Each number is 200 + 20 x the weight over the matrix's rms, rounded and kept within 0 to 999. Layers, rows and columns count from 0.

# layer 3 MLP gate, 1728x640, rms 0.0549, rows 306-335, columns 80-159
208,228,178,212,169,203,211,211,202,187,214,189,195,214,205,226,180,196,161,217,175,214,196,210,184,209,227,200,196,222,197,234,192,215,201,208,227,205,182,200,198,193,187,203,197,187,183,194,187,180,185,201,172,216,231,197,217,247,216,189,227,225,198,204,193,180,195,188,147,218,186,210,169,184,195,202,206,175,181,204
213,228,155,191,204,188,187,224,189,204,195,210,180,219,235,154,183,240,202,190,215,165,221,225,210,203,190,203,215,234,206,199,188,186,190,197,209,194,190,142,201,196,207,180,207,212,206,233,195,207,209,217,190,222,170,190,201,207,218,174,243,225,213,212,227,198,177,211,170,186,221,164,203,127,180,230,200,180,189,223
173,163,197,209,254,216,176,194,195,183,184,202,184,201,164,170,199,207,215,201,191,154,214,198,209,195,165,198,210,173,200,197,206,222,173,208,233,190,233,216,173,221,200,162,197,207,183,181,218,185,217,225,202,211,211,230,195,221,180,200,201,213,197,182,177,215,184,178,221,210,175,193,180,210,153,199,214,195,207,220
225,183,205,234,206,220,216,194,184,221,207,231,195,195,186,203,196,221,195,196,179,241,175,214,215,200,219,191,179,184,188,190,217,203,171,194,168,185,209,181,231,217,176,233,226,213,191,224,175,179,212,206,244,220,190,202,228,174,215,195,225,214,222,216,189,172,224,195,202,229,175,227,212,207,225,173,214,140,209,205
214,201,193,208,184,193,190,256,203,194,187,224,148,181,202,189,229,181,215,228,190,205,209,154,221,214,186,163,197,221,212,195,204,201,197,232,209,167,178,211,207,176,222,200,214,185,158,219,235,201,204,227,219,185,163,214,222,183,198,224,220,197,194,231,194,172,173,218,176,200,184,224,204,174,192,176,193,197,190,243
222,203,187,220,200,198,178,205,221,180,192,181,189,212,190,228,191,184,214,198,201,210,191,236,169,176,176,180,196,180,178,157,207,193,192,200,246,200,184,226,216,226,192,210,176,197,186,193,196,219,200,235,169,198,210,195,154,180,176,205,206,197,225,185,189,186,273,180,165,202,188,214,192,212,217,206,185,228,203,213
179,195,161,208,199,184,168,187,231,201,198,199,167,220,186,173,175,217,181,202,173,196,180,231,190,206,199,191,200,195,178,144,183,193,203,205,160,185,176,221,174,215,192,176,210,178,196,225,174,151,194,216,168,190,221,177,172,182,229,206,215,203,213,211,131,173,204,195,204,191,235,208,187,221,230,190,218,219,200,186
164,196,221,218,233,201,216,182,260,196,173,205,213,155,210,207,210,204,214,157,221,216,203,186,229,194,242,217,209,194,218,204,220,231,204,213,163,173,209,203,194,216,201,181,177,198,201,205,201,144,182,214,228,185,231,216,195,207,190,173,199,195,172,197,200,191,201,168,173,211,180,196,201,199,197,152,162,206,169,205
181,193,172,194,197,216,223,201,201,189,188,196,212,215,210,193,242,218,201,163,219,209,186,217,216,236,209,239,161,187,218,179,233,170,204,196,223,169,166,158,213,198,196,152,171,197,189,223,200,224,237,179,270,238,240,150,215,199,197,198,220,199,174,211,197,204,209,191,205,219,228,180,224,172,208,195,240,186,225,237
213,178,230,247,223,240,196,213,213,195,195,211,190,164,224,202,217,201,185,234,183,176,206,220,226,182,203,180,205,223,167,247,220,176,275,242,218,206,211,144,229,208,189,205,197,188,164,199,183,211,215,208,197,193,250,238,239,178,184,180,179,209,200,210,212,192,199,184,217,189,181,191,236,218,216,204,187,201,176,204
213,211,203,188,182,206,181,229,234,190,194,224,191,205,189,233,199,221,200,198,199,202,194,198,215,195,217,149,218,218,184,216,206,181,165,173,247,190,202,169,218,231,207,200,206,169,241,225,190,191,223,187,190,224,210,238,195,193,222,218,207,234,153,208,210,220,219,177,184,177,228,179,224,229,194,178,242,193,178,161
192,180,231,231,226,198,171,180,241,193,206,221,239,222,182,197,175,228,232,197,205,198,197,191,194,172,200,177,233,210,195,176,227,188,227,205,185,224,178,223,226,203,192,187,213,175,179,201,213,232,198,224,197,206,204,224,179,198,180,182,192,213,200,200,184,225,214,189,217,210,223,227,133,192,210,231,202,207,178,213
199,170,187,186,215,195,207,218,208,176,197,184,223,224,187,182,197,188,200,182,177,210,183,205,207,146,187,192,243,213,235,167,219,171,227,222,208,183,182,221,185,198,239,237,225,232,206,208,198,167,217,208,177,148,181,173,237,204,196,221,207,184,183,226,216,185,199,218,168,208,196,188,206,239,196,182,186,184,222,204
183,232,190,192,193,201,190,218,220,168,182,218,208,199,184,212,185,205,194,208,226,226,198,222,168,225,225,244,185,200,199,183,199,210,210,236,201,176,197,188,215,242,185,198,208,193,186,220,209,158,250,184,199,171,202,222,209,216,198,198,195,186,186,214,196,229,191,221,188,196,192,185,213,174,224,207,215,204,225,223
227,192,235,200,201,162,242,194,180,201,169,232,208,214,221,195,189,184,184,199,218,168,222,206,181,188,207,188,188,214,232,191,210,232,179,213,163,216,183,233,197,189,203,204,199,175,210,192,194,209,146,195,196,188,165,183,226,219,221,204,215,192,210,179,179,227,267,190,202,196,186,193,234,191,196,226,230,187,212,219
213,201,209,208,181,244,247,177,197,198,206,173,173,182,188,191,178,184,209,200,239,215,192,180,228,193,198,226,213,212,203,162,204,201,213,197,205,210,178,210,221,194,203,204,201,189,222,197,234,210,187,207,201,198,186,207,185,230,209,195,196,238,203,184,193,192,210,212,205,220,199,183,208,200,205,211,214,235,208,190
220,172,197,197,214,199,189,211,187,197,230,197,200,199,206,221,194,221,184,171,201,204,234,230,170,219,212,180,219,207,191,181,217,193,181,187,182,179,171,196,202,190,207,213,184,195,193,171,198,222,173,201,207,211,169,217,204,190,205,228,217,229,201,199,181,183,197,206,191,197,167,206,212,191,204,195,188,206,197,189
193,187,202,182,232,224,203,198,200,217,185,193,219,222,224,180,206,192,206,195,196,184,210,184,182,187,212,192,198,201,186,199,211,195,187,215,177,194,174,166,221,226,213,204,218,222,195,201,194,202,216,195,201,217,211,192,192,208,189,236,227,199,212,191,176,211,200,157,180,193,210,178,216,178,189,202,189,201,180,178
215,167,208,221,187,221,218,168,164,204,151,208,203,225,213,212,179,194,200,240,194,229,192,187,205,199,218,193,178,197,218,179,163,232,206,240,210,206,210,190,185,181,210,192,179,251,187,205,200,192,219,207,194,164,180,200,175,194,213,187,273,219,223,222,192,197,212,178,181,190,199,224,176,205,207,181,198,234,222,194
188,171,187,194,178,178,194,187,202,226,154,222,214,216,223,205,217,188,210,185,236,207,199,185,189,197,224,181,196,224,210,236,186,211,229,225,205,201,227,189,184,196,171,206,180,191,213,194,221,179,205,198,186,237,162,222,200,192,205,210,152,183,180,197,202,194,240,198,179,215,206,187,175,208,232,185,167,219,181,203
171,190,198,185,163,191,199,185,207,201,202,202,153,209,198,207,222,207,233,151,224,202,213,196,235,176,209,212,204,193,162,201,223,212,193,196,223,200,181,174,199,214,196,200,191,205,176,187,224,174,234,181,192,173,212,221,203,220,215,188,181,224,175,196,245,159,246,238,209,218,195,215,173,147,196,165,204,199,200,224
155,207,182,232,210,213,203,178,183,218,192,188,228,243,174,213,192,192,216,195,220,198,201,172,187,205,172,237,209,216,164,162,212,203,193,209,206,206,189,186,183,202,225,202,241,226,175,173,197,192,201,193,193,208,194,225,201,177,215,208,189,230,243,249,178,214,196,214,210,201,201,214,200,182,209,228,218,208,196,207
213,180,202,200,195,226,205,177,215,184,176,181,228,210,221,213,242,196,202,171,181,211,207,212,214,196,190,214,184,216,179,199,183,193,190,199,182,184,220,191,243,215,213,214,212,242,165,174,181,222,177,146,215,197,204,203,198,231,170,191,185,194,181,220,199,195,200,185,192,192,205,197,211,248,243,223,193,199,196,232
186,219,202,202,202,211,173,175,247,224,219,198,186,209,192,166,193,190,210,157,184,231,216,218,166,197,182,201,210,175,204,217,194,188,208,223,192,161,213,174,209,222,224,214,192,206,182,198,221,194,166,234,186,239,156,191,226,228,204,173,198,226,179,170,188,192,226,184,174,176,222,180,188,181,143,167,200,194,214,193
203,218,198,185,213,226,184,212,208,192,185,182,184,171,185,205,208,190,248,259,161,169,202,185,175,192,205,199,185,191,180,238,203,209,235,194,209,183,163,209,192,227,207,186,216,222,167,204,208,202,206,181,200,201,185,156,231,204,170,184,228,203,175,212,189,212,197,227,193,217,220,190,206,200,198,195,224,220,220,177
197,259,197,187,204,197,233,224,191,192,203,234,171,182,227,196,200,224,200,232,175,199,218,205,176,174,235,173,192,174,196,216,191,203,246,182,204,178,222,190,179,204,215,148,181,216,219,201,240,221,214,219,196,204,207,182,202,231,225,226,202,200,238,177,194,206,194,202,185,215,202,203,214,205,202,215,216,170,211,210
193,202,178,241,193,213,186,209,173,224,187,179,164,194,195,198,200,206,226,161,216,212,203,201,213,176,226,236,231,221,194,244,208,192,171,232,162,190,190,218,202,167,192,232,221,199,191,239,178,179,255,208,203,192,190,207,236,238,197,215,223,233,187,212,215,223,200,215,186,194,201,189,222,203,202,166,204,192,178,187
167,219,173,173,224,174,199,229,190,180,192,201,191,195,180,199,178,201,209,203,181,198,176,195,201,185,192,184,203,197,214,206,199,189,184,208,207,217,173,203,182,223,228,197,201,180,223,220,182,164,192,189,207,203,216,198,188,216,208,189,191,211,178,166,198,191,204,206,199,201,187,177,204,223,202,187,202,215,196,194
217,218,203,231,174,158,165,221,210,222,205,222,223,200,189,238,229,218,179,218,217,189,199,225,193,206,189,204,171,218,170,214,218,213,193,192,203,187,209,195,217,190,163,212,219,184,192,199,209,179,189,247,199,164,192,183,206,192,184,190,208,195,232,204,186,204,177,232,193,206,210,188,161,188,187,198,199,194,176,251
200,213,205,217,185,239,204,213,210,177,196,206,198,164,159,170,214,203,219,228,173,199,199,199,196,215,184,219,222,210,162,192,197,209,191,192,199,196,194,180,218,213,184,201,201,215,193,175,200,227,228,202,194,198,190,180,199,216,180,211,174,212,170,191,175,208,161,184,199,214,163,200,181,217,213,194,199,225,220,234
# layer 3 MLP up, 1728x640, rms 0.0548, rows 306-334, columns 80-159
236,181,185,221,170,176,222,228,211,225,199,196,199,222,201,217,223,213,224,229,194,212,179,201,189,180,210,220,193,190,179,200,164,187,227,201,220,171,222,189,172,209,234,238,197,222,188,203,173,204,217,185,186,220,219,199,196,188,175,218,184,203,196,199,208,198,171,184,191,216,214,204,160,210,209,216,205,195,235,206
202,215,217,161,262,230,172,197,221,197,187,246,217,190,184,208,218,217,188,210,193,197,193,217,150,178,174,205,194,186,248,187,164,219,235,217,212,219,172,197,194,173,188,218,184,199,177,204,159,185,185,210,207,191,201,194,229,207,177,204,222,170,180,192,154,170,211,197,183,222,202,173,215,195,199,202,218,208,222,192
211,187,211,184,216,175,199,213,191,152,219,210,182,170,176,176,185,200,219,198,199,183,184,217,197,207,224,185,182,212,188,228,228,206,211,214,174,224,207,210,195,200,170,182,217,176,215,201,209,197,219,186,225,221,204,208,204,222,206,213,200,224,183,179,179,186,176,212,220,204,243,201,181,208,183,184,201,201,199,173
180,209,229,230,212,228,187,151,203,218,220,212,211,209,192,175,234,209,230,202,215,174,187,197,223,216,234,207,201,225,178,196,172,214,178,197,176,232,193,230,214,195,206,178,188,210,159,182,165,209,164,191,246,182,185,196,187,204,170,201,229,233,205,209,184,160,211,193,202,193,229,219,186,234,199,219,220,225,193,191
169,234,196,167,181,225,174,227,200,196,147,211,203,231,217,197,207,172,237,172,185,217,203,226,227,189,184,226,191,163,173,196,220,246,183,176,202,209,221,188,194,208,196,166,185,190,203,196,178,191,192,249,208,194,212,212,198,248,236,207,225,205,188,185,196,183,184,186,201,216,203,228,204,173,142,167,229,176,216,202
211,217,207,215,198,203,178,207,195,180,229,181,195,195,200,175,182,241,201,211,212,213,172,176,180,193,228,216,156,150,235,193,190,215,197,192,190,194,191,181,212,209,218,215,221,238,188,187,187,201,187,192,180,200,202,183,204,226,186,201,192,189,163,187,201,242,191,208,219,212,179,190,231,202,196,203,201,210,184,190
195,194,209,199,177,197,227,194,179,167,195,209,163,267,203,206,165,228,206,219,186,210,190,239,233,222,182,165,213,210,188,213,228,193,214,170,192,211,222,209,175,163,168,195,197,183,195,207,191,190,216,198,183,234,200,230,184,220,231,183,178,195,169,210,213,174,209,201,164,187,261,230,182,183,231,184,198,192,164,181
223,167,237,156,200,214,169,141,194,212,192,173,189,244,198,180,181,205,206,215,177,165,208,173,201,203,209,179,212,203,203,247,223,195,175,209,233,210,191,166,205,201,190,203,175,197,180,182,210,217,217,207,158,246,206,219,211,222,217,193,196,220,221,186,239,230,187,231,220,209,185,212,228,240,213,216,216,206,184,208
194,198,220,166,212,213,219,202,239,202,190,157,189,181,192,169,203,185,235,174,242,197,155,195,196,221,200,179,209,202,184,188,221,208,195,215,207,210,213,226,161,208,201,208,221,183,220,187,176,202,227,203,173,192,182,209,181,164,228,188,224,225,202,202,223,204,190,163,219,219,202,188,192,154,244,217,205,199,177,249
249,169,212,217,151,191,190,218,192,231,213,211,204,181,200,212,192,193,207,201,225,197,176,174,198,166,190,154,242,192,204,217,192,193,224,207,215,164,171,228,220,205,218,154,197,209,207,221,200,213,209,201,197,228,186,184,191,198,169,193,200,206,167,210,209,205,229,244,200,167,194,179,216,209,185,153,206,189,237,198
193,189,195,236,213,239,197,204,197,189,225,210,165,209,177,217,188,193,186,180,200,219,194,228,207,203,225,169,209,197,157,179,200,206,186,180,238,198,210,229,163,165,186,166,193,218,224,205,195,225,189,172,211,225,174,209,176,167,192,187,193,218,180,186,170,168,183,186,219,203,199,172,178,201,242,210,236,182,173,216
191,171,165,186,184,192,225,204,169,183,216,215,193,164,231,186,210,199,203,215,179,209,174,214,222,214,181,214,158,239,215,195,204,210,193,188,208,174,207,221,164,212,195,196,189,220,206,162,205,189,257,174,208,213,186,205,199,232,211,223,195,226,186,197,202,211,168,146,198,207,187,185,264,235,199,188,214,188,200,169
203,202,164,209,207,206,184,206,219,227,199,213,203,200,179,212,186,200,170,240,175,206,196,192,219,222,187,205,207,164,193,179,215,195,224,235,195,207,200,185,213,227,228,186,198,163,226,209,196,211,194,218,200,206,186,193,158,167,189,197,194,172,193,200,218,216,193,232,199,209,169,184,210,200,165,184,263,181,189,133
194,219,226,227,194,222,182,187,204,200,230,218,188,218,178,215,181,213,190,205,195,216,229,191,208,211,219,185,179,231,206,183,196,207,194,206,160,214,190,180,190,213,203,176,207,194,207,199,188,203,207,173,208,203,185,216,194,204,213,185,222,185,216,180,203,228,180,207,157,246,185,213,204,160,211,181,216,175,193,241
217,208,227,184,161,199,212,189,183,171,184,206,194,172,231,181,202,194,219,216,198,202,180,194,167,187,200,196,216,214,214,180,189,225,201,189,186,233,243,181,188,195,170,171,198,187,203,193,189,216,192,194,165,173,213,202,184,226,195,231,201,181,188,228,178,230,218,180,180,165,206,195,182,184,164,170,232,194,235,217
190,209,186,219,191,195,230,210,212,204,213,201,188,218,192,194,206,233,199,185,206,190,207,191,213,160,224,207,194,188,203,216,182,220,204,200,189,180,207,205,173,224,199,203,190,203,198,208,193,157,159,205,178,209,173,203,214,206,189,195,236,193,215,190,184,197,218,202,207,204,186,203,204,203,186,208,202,164,154,230
194,216,197,170,190,157,226,198,161,238,176,205,188,205,180,197,200,180,207,204,197,160,236,186,217,194,220,189,185,214,182,190,232,187,202,189,197,192,196,170,223,204,190,234,167,178,173,191,184,225,186,220,186,217,211,200,194,192,196,204,231,206,223,188,179,218,195,211,199,230,189,177,200,206,218,200,208,203,195,161
216,181,196,202,204,190,181,208,205,218,177,212,185,197,206,184,209,215,213,189,199,162,170,245,214,226,216,235,195,228,201,194,224,203,225,227,196,207,175,191,209,195,179,207,177,164,189,244,182,191,188,199,226,200,224,230,172,198,165,185,212,220,204,182,200,217,203,223,168,208,186,208,193,202,235,223,180,191,231,212
196,179,182,226,185,160,187,219,209,160,245,175,218,203,212,227,200,219,197,201,215,230,184,228,168,239,184,179,220,229,161,237,180,189,187,201,218,205,228,216,217,190,217,175,215,169,194,185,221,230,211,234,192,163,181,185,193,217,220,199,184,206,174,195,210,207,193,171,214,218,202,160,195,199,184,213,172,182,174,196
173,191,209,212,206,181,206,207,157,189,196,191,174,210,184,189,201,205,202,189,219,209,173,189,220,207,186,181,204,242,182,203,232,259,174,188,183,195,197,199,229,210,205,204,211,225,177,193,153,191,180,190,192,190,188,177,215,210,189,204,207,222,188,212,194,186,158,207,212,169,202,199,221,185,208,248,207,172,226,209
222,208,214,170,203,194,223,171,198,184,195,198,206,172,191,183,201,208,180,194,197,244,198,195,230,201,185,174,173,179,172,246,188,214,175,195,213,211,172,237,213,194,181,189,157,206,204,174,197,213,248,188,231,205,190,162,207,207,201,214,205,248,225,209,178,197,244,233,224,230,206,195,239,217,201,203,203,204,217,180
181,196,198,178,215,242,186,234,192,208,199,196,172,217,153,198,178,172,179,216,207,236,188,205,211,200,260,164,188,230,190,204,201,211,221,194,175,200,196,210,211,235,278,206,181,201,210,235,197,182,165,172,208,218,185,174,191,215,223,179,234,229,205,175,222,235,200,186,176,160,201,174,183,159,207,211,178,211,196,224
183,228,193,157,209,181,194,233,253,207,179,178,193,243,182,219,207,193,184,205,205,191,221,221,200,194,204,166,252,188,193,203,205,191,194,202,237,208,207,197,209,155,200,203,162,192,202,245,216,191,230,231,205,223,189,206,157,182,170,220,227,185,182,200,192,217,233,241,200,193,185,194,209,203,183,207,201,203,180,211
200,194,197,201,180,198,198,179,193,209,194,200,211,216,179,190,201,230,199,187,193,214,193,179,232,160,204,195,171,231,195,180,219,208,202,193,212,195,193,220,205,181,227,214,234,180,240,199,212,186,211,242,221,174,220,191,202,223,215,178,229,206,214,199,226,187,192,179,213,211,213,234,221,211,228,184,204,206,235,222
244,166,219,173,252,190,174,201,211,211,198,186,194,199,233,231,201,178,201,229,205,205,199,207,180,223,173,194,215,202,190,221,214,214,167,231,214,197,202,219,163,159,226,196,204,193,248,215,194,186,163,205,183,198,181,201,186,207,193,208,186,215,185,201,179,181,196,200,197,205,193,176,194,185,204,186,196,212,201,179
166,165,216,258,201,195,213,195,206,227,188,176,174,237,163,192,213,184,213,157,206,182,221,188,163,208,200,197,202,187,216,206,185,217,202,194,244,234,184,194,201,216,192,224,190,207,169,214,183,205,176,200,209,198,215,175,211,204,211,194,200,226,173,213,202,174,203,186,185,180,182,170,212,223,212,150,173,195,207,203
196,186,202,208,203,204,160,193,172,190,197,214,218,197,201,199,180,165,229,211,197,219,226,167,226,219,175,144,227,223,212,150,207,211,222,204,171,214,197,195,206,227,206,191,214,180,239,178,195,213,195,193,200,195,174,200,170,172,223,174,207,183,190,218,162,242,219,232,164,205,202,224,228,169,201,233,219,176,177,188
212,204,222,175,171,221,179,189,200,207,202,182,191,185,207,205,189,220,210,187,201,157,223,185,185,223,197,199,217,184,216,202,179,155,224,196,210,205,172,190,182,165,184,169,202,194,205,178,231,149,167,193,204,195,182,214,211,225,189,213,215,203,165,173,200,187,207,210,218,211,230,191,228,202,214,149,217,184,240,178
195,186,197,200,214,188,169,193,188,231,198,183,175,221,191,227,231,228,219,197,203,174,193,189,162,201,209,250,207,207,207,187,160,189,222,202,201,218,179,189,218,162,189,235,175,209,207,198,190,197,226,236,193,194,220,205,208,193,190,211,260,183,177,213,188,199,208,205,197,232,196,203,202,217,215,220,167,219,208,204
# layer 3 MLP down (transposed), 1728x640, rms 0.0545, rows 306-334, columns 80-159
183,188,212,213,194,175,206,183,197,184,202,200,222,200,179,183,197,203,203,209,202,202,217,156,219,186,182,177,194,216,184,174,183,168,139,207,206,208,236,181,187,196,149,173,212,211,163,171,203,190,198,200,239,176,194,196,191,195,200,194,178,206,195,224,207,204,187,201,210,178,230,232,234,186,220,202,210,227,212,173
164,196,234,215,211,248,213,217,219,209,179,214,181,175,248,180,196,219,229,216,210,196,184,174,224,169,177,188,199,192,243,209,198,182,184,202,177,207,201,203,164,200,210,182,197,216,204,214,214,188,207,193,226,192,226,184,195,200,199,180,122,181,205,232,213,187,204,185,193,227,238,216,190,195,149,209,206,213,207,194
195,191,196,196,195,189,190,216,173,208,223,229,166,188,194,209,194,204,169,207,256,216,194,173,209,197,199,209,191,177,182,201,217,164,192,206,192,192,189,208,187,161,199,224,162,192,191,210,173,204,197,209,213,193,228,209,236,188,215,171,186,207,197,178,177,195,207,214,175,195,192,174,208,234,210,200,192,190,204,222
185,203,197,208,227,166,178,244,190,217,202,200,167,211,203,191,204,197,160,199,196,218,217,224,197,193,186,198,215,220,166,180,217,201,183,215,192,169,169,199,200,186,178,205,212,207,187,192,201,188,242,202,216,191,193,192,204,181,196,206,200,152,182,216,200,215,202,202,198,211,191,225,207,197,206,185,180,160,199,208
200,227,212,202,216,180,224,215,211,201,218,190,203,207,212,229,212,222,199,181,221,232,170,194,175,202,228,219,221,227,178,199,182,196,185,177,208,183,188,224,192,207,186,208,219,200,221,178,221,165,202,183,191,238,220,183,182,215,193,221,202,222,212,193,197,209,203,194,167,177,188,180,163,206,211,211,156,207,200,198
200,205,168,201,203,216,213,204,226,200,194,226,211,206,210,208,216,213,185,154,215,203,243,203,169,215,177,201,208,230,180,193,207,217,201,176,213,196,187,211,216,247,255,193,186,191,154,223,195,174,210,197,181,169,207,222,195,224,231,213,177,196,189,230,196,202,207,191,193,224,183,200,151,239,197,169,220,205,186,167
227,220,186,176,182,149,198,231,173,224,187,225,175,201,175,204,224,189,191,207,208,189,215,207,202,189,224,157,174,194,193,208,212,185,196,194,169,229,217,185,161,179,188,248,238,201,206,187,158,211,170,212,219,220,193,193,173,186,206,248,204,195,194,193,229,242,191,182,172,177,166,174,239,207,193,218,198,185,175,210
181,167,174,205,212,229,199,194,186,198,223,183,173,211,228,172,208,160,230,216,214,217,212,211,189,205,150,197,181,178,216,203,211,204,190,203,196,142,184,205,225,178,214,192,180,198,226,214,170,196,233,195,209,219,232,193,244,209,166,187,196,215,224,201,184,230,212,211,204,204,232,216,196,199,212,209,175,188,216,199
220,195,161,216,237,206,189,174,179,224,219,219,182,180,199,212,192,217,159,227,200,197,196,204,201,181,203,192,211,204,221,202,226,233,194,207,163,233,194,189,215,193,195,245,209,161,230,216,183,222,188,187,210,202,189,226,193,229,209,213,174,215,192,140,174,203,238,199,222,205,202,225,205,226,199,200,173,201,155,187
189,231,187,197,189,169,154,175,201,217,190,195,208,227,171,206,205,226,217,192,206,205,206,183,231,225,201,215,193,194,210,219,167,207,199,207,213,232,201,181,220,237,188,185,222,221,211,227,223,171,185,207,185,243,166,179,177,191,214,183,214,204,213,205,223,209,204,178,157,203,165,221,203,188,190,222,205,202,205,169
193,205,189,198,206,192,212,232,185,192,196,198,211,230,197,215,192,215,223,206,193,210,204,182,236,196,189,185,167,194,228,167,221,198,234,189,189,186,216,214,180,184,216,162,232,205,242,206,225,213,226,178,199,224,192,213,218,218,211,213,199,225,223,167,191,208,225,160,228,202,186,217,218,218,210,187,184,224,220,177
220,230,177,182,197,172,154,211,237,198,226,183,214,166,200,220,199,201,203,221,228,209,179,216,206,216,191,198,196,204,188,189,161,201,214,215,256,201,196,223,214,232,164,188,191,183,221,204,195,226,226,172,180,190,209,210,186,177,197,219,192,210,192,229,206,199,212,186,161,182,196,234,214,206,188,171,205,216,184,200
210,213,224,235,206,196,197,223,210,186,221,200,209,170,221,208,136,180,227,222,193,169,180,173,214,188,192,171,212,220,166,180,195,212,183,225,223,221,188,186,217,170,202,196,202,191,166,221,227,205,201,174,241,190,153,199,154,170,197,204,189,200,211,169,226,236,161,210,158,171,170,187,191,173,201,228,164,156,206,208
208,211,197,199,231,183,217,209,183,170,226,189,196,185,218,191,211,249,211,208,187,193,182,186,217,201,214,190,216,216,187,209,202,249,248,195,210,220,192,183,182,153,242,187,220,179,214,182,174,172,202,205,236,196,195,212,216,199,221,209,222,198,221,223,156,212,197,202,209,170,178,203,185,254,215,198,134,219,201,188
196,211,181,199,203,247,216,198,210,190,196,173,199,203,167,254,187,166,199,226,193,223,210,249,223,183,217,210,191,180,184,196,207,197,224,178,182,187,227,240,212,174,199,181,192,206,217,200,173,175,216,182,225,248,187,191,201,182,206,174,192,234,181,148,183,202,192,196,200,195,177,226,190,221,196,199,210,187,184,171
199,199,225,256,216,197,148,198,184,200,184,200,200,207,215,217,206,205,193,214,184,199,214,204,195,194,195,173,203,196,213,211,237,188,225,218,195,173,179,183,211,192,207,203,218,215,188,208,192,207,237,178,193,192,264,185,192,192,213,200,176,199,196,208,210,215,181,177,241,206,231,208,204,235,180,218,184,222,210,197
209,202,215,204,182,209,192,183,212,186,194,188,196,200,215,204,191,185,189,212,216,207,209,232,210,188,237,188,198,181,214,199,194,210,223,174,222,232,170,206,190,201,223,198,182,172,166,186,166,216,211,188,207,218,194,189,226,191,182,164,192,221,207,190,221,220,158,190,184,159,192,162,190,213,167,197,204,212,200,206
188,211,194,240,191,223,197,215,214,172,214,193,183,200,205,216,231,161,194,169,213,179,206,197,169,199,188,195,233,209,219,215,233,210,198,207,237,222,187,200,201,193,194,192,204,203,206,228,206,156,242,180,201,192,245,216,202,232,197,178,206,195,222,205,182,212,223,216,206,204,189,223,199,245,191,196,212,227,192,208
170,187,225,197,215,204,213,188,196,207,160,236,192,166,200,195,199,234,218,205,180,208,212,192,209,174,209,242,189,181,191,194,170,207,239,187,177,212,224,170,209,245,221,226,203,201,206,217,211,197,209,151,194,186,188,170,182,196,172,214,203,211,199,178,198,205,204,199,175,150,217,210,175,224,188,216,205,223,256,203
185,203,188,236,160,195,202,187,213,213,220,220,181,193,223,190,192,189,213,207,200,174,207,212,223,218,221,199,199,208,209,212,222,187,195,173,233,218,204,201,209,246,209,229,203,207,175,163,205,201,161,173,192,230,192,171,205,190,166,189,220,172,205,218,204,214,204,204,222,169,166,227,196,181,190,236,207,201,189,216
188,197,201,167,214,186,205,179,244,213,173,199,157,191,189,201,233,241,204,198,219,176,247,170,197,207,165,207,204,155,214,163,227,192,201,176,200,179,227,212,215,185,171,225,176,205,165,201,203,216,227,215,211,193,220,141,212,178,217,208,200,207,218,199,201,203,231,202,199,181,193,183,197,199,220,183,184,235,200,194
166,175,173,170,225,216,242,159,196,213,213,223,178,172,190,222,218,229,219,177,196,182,220,219,178,193,176,212,221,232,189,197,196,194,165,192,175,213,205,189,192,242,188,218,207,198,193,181,171,217,194,229,197,220,195,159,227,161,216,178,198,183,216,205,212,204,201,215,190,205,209,250,195,202,236,193,215,211,190,220
210,216,178,171,213,196,220,203,203,186,172,211,220,146,202,235,201,188,213,217,172,206,199,176,201,221,204,209,211,190,195,167,236,211,212,223,236,179,211,169,176,173,165,179,210,236,177,247,205,202,152,192,190,223,180,211,194,205,215,184,184,222,196,207,209,171,224,214,211,177,176,200,222,237,220,215,176,188,196,210
215,196,237,230,210,210,175,188,244,202,203,177,208,197,215,199,191,196,176,216,217,198,238,200,213,180,224,143,219,170,217,216,219,224,179,203,222,195,184,194,190,222,216,209,165,200,181,196,196,166,177,248,193,182,188,225,204,222,188,184,204,204,215,231,199,190,237,194,197,221,210,239,141,225,209,207,198,203,204,204
188,245,170,156,197,194,227,208,168,178,180,210,168,235,217,164,206,162,215,208,199,197,220,203,194,189,187,191,187,220,183,214,161,214,196,198,220,217,204,177,184,222,211,221,179,211,188,212,198,208,201,190,210,188,204,148,189,186,203,186,221,215,216,214,212,218,224,187,212,201,218,227,198,210,185,218,209,200,221,183
218,205,144,181,186,215,174,192,217,208,199,215,191,177,188,232,186,163,223,216,217,186,197,185,218,195,197,203,180,215,204,203,207,209,168,228,202,182,249,188,196,165,224,226,207,183,215,223,189,169,233,183,191,169,189,191,208,247,181,218,209,224,205,194,201,223,215,170,199,186,226,202,209,182,230,175,171,141,220,222
195,177,173,168,191,192,199,210,204,170,170,214,214,201,192,181,220,220,216,208,176,178,218,212,191,168,203,187,220,222,233,207,229,207,184,200,213,181,163,204,250,210,249,198,234,200,209,210,212,213,179,216,215,215,213,239,193,186,179,212,178,232,195,158,166,200,163,192,187,190,183,249,218,204,207,192,230,202,220,177
213,205,229,236,210,222,228,208,226,187,199,222,203,236,210,188,213,201,212,210,210,171,193,226,180,217,204,202,245,193,220,217,254,197,198,202,204,200,217,188,199,198,187,181,217,209,209,204,213,202,221,200,197,203,216,243,202,182,225,204,160,222,201,191,196,172,190,168,199,182,169,210,185,210,165,224,178,189,221,222
211,186,227,180,201,207,216,231,210,211,212,183,203,171,179,156,187,230,191,184,191,192,231,199,228,209,223,210,216,162,169,150,167,174,205,157,215,208,187,190,179,185,195,237,197,173,140,201,216,165,195,215,201,184,178,203,205,211,189,196,197,233,213,188,160,191,186,206,183,224,186,236,212,187,175,178,206,172,241,177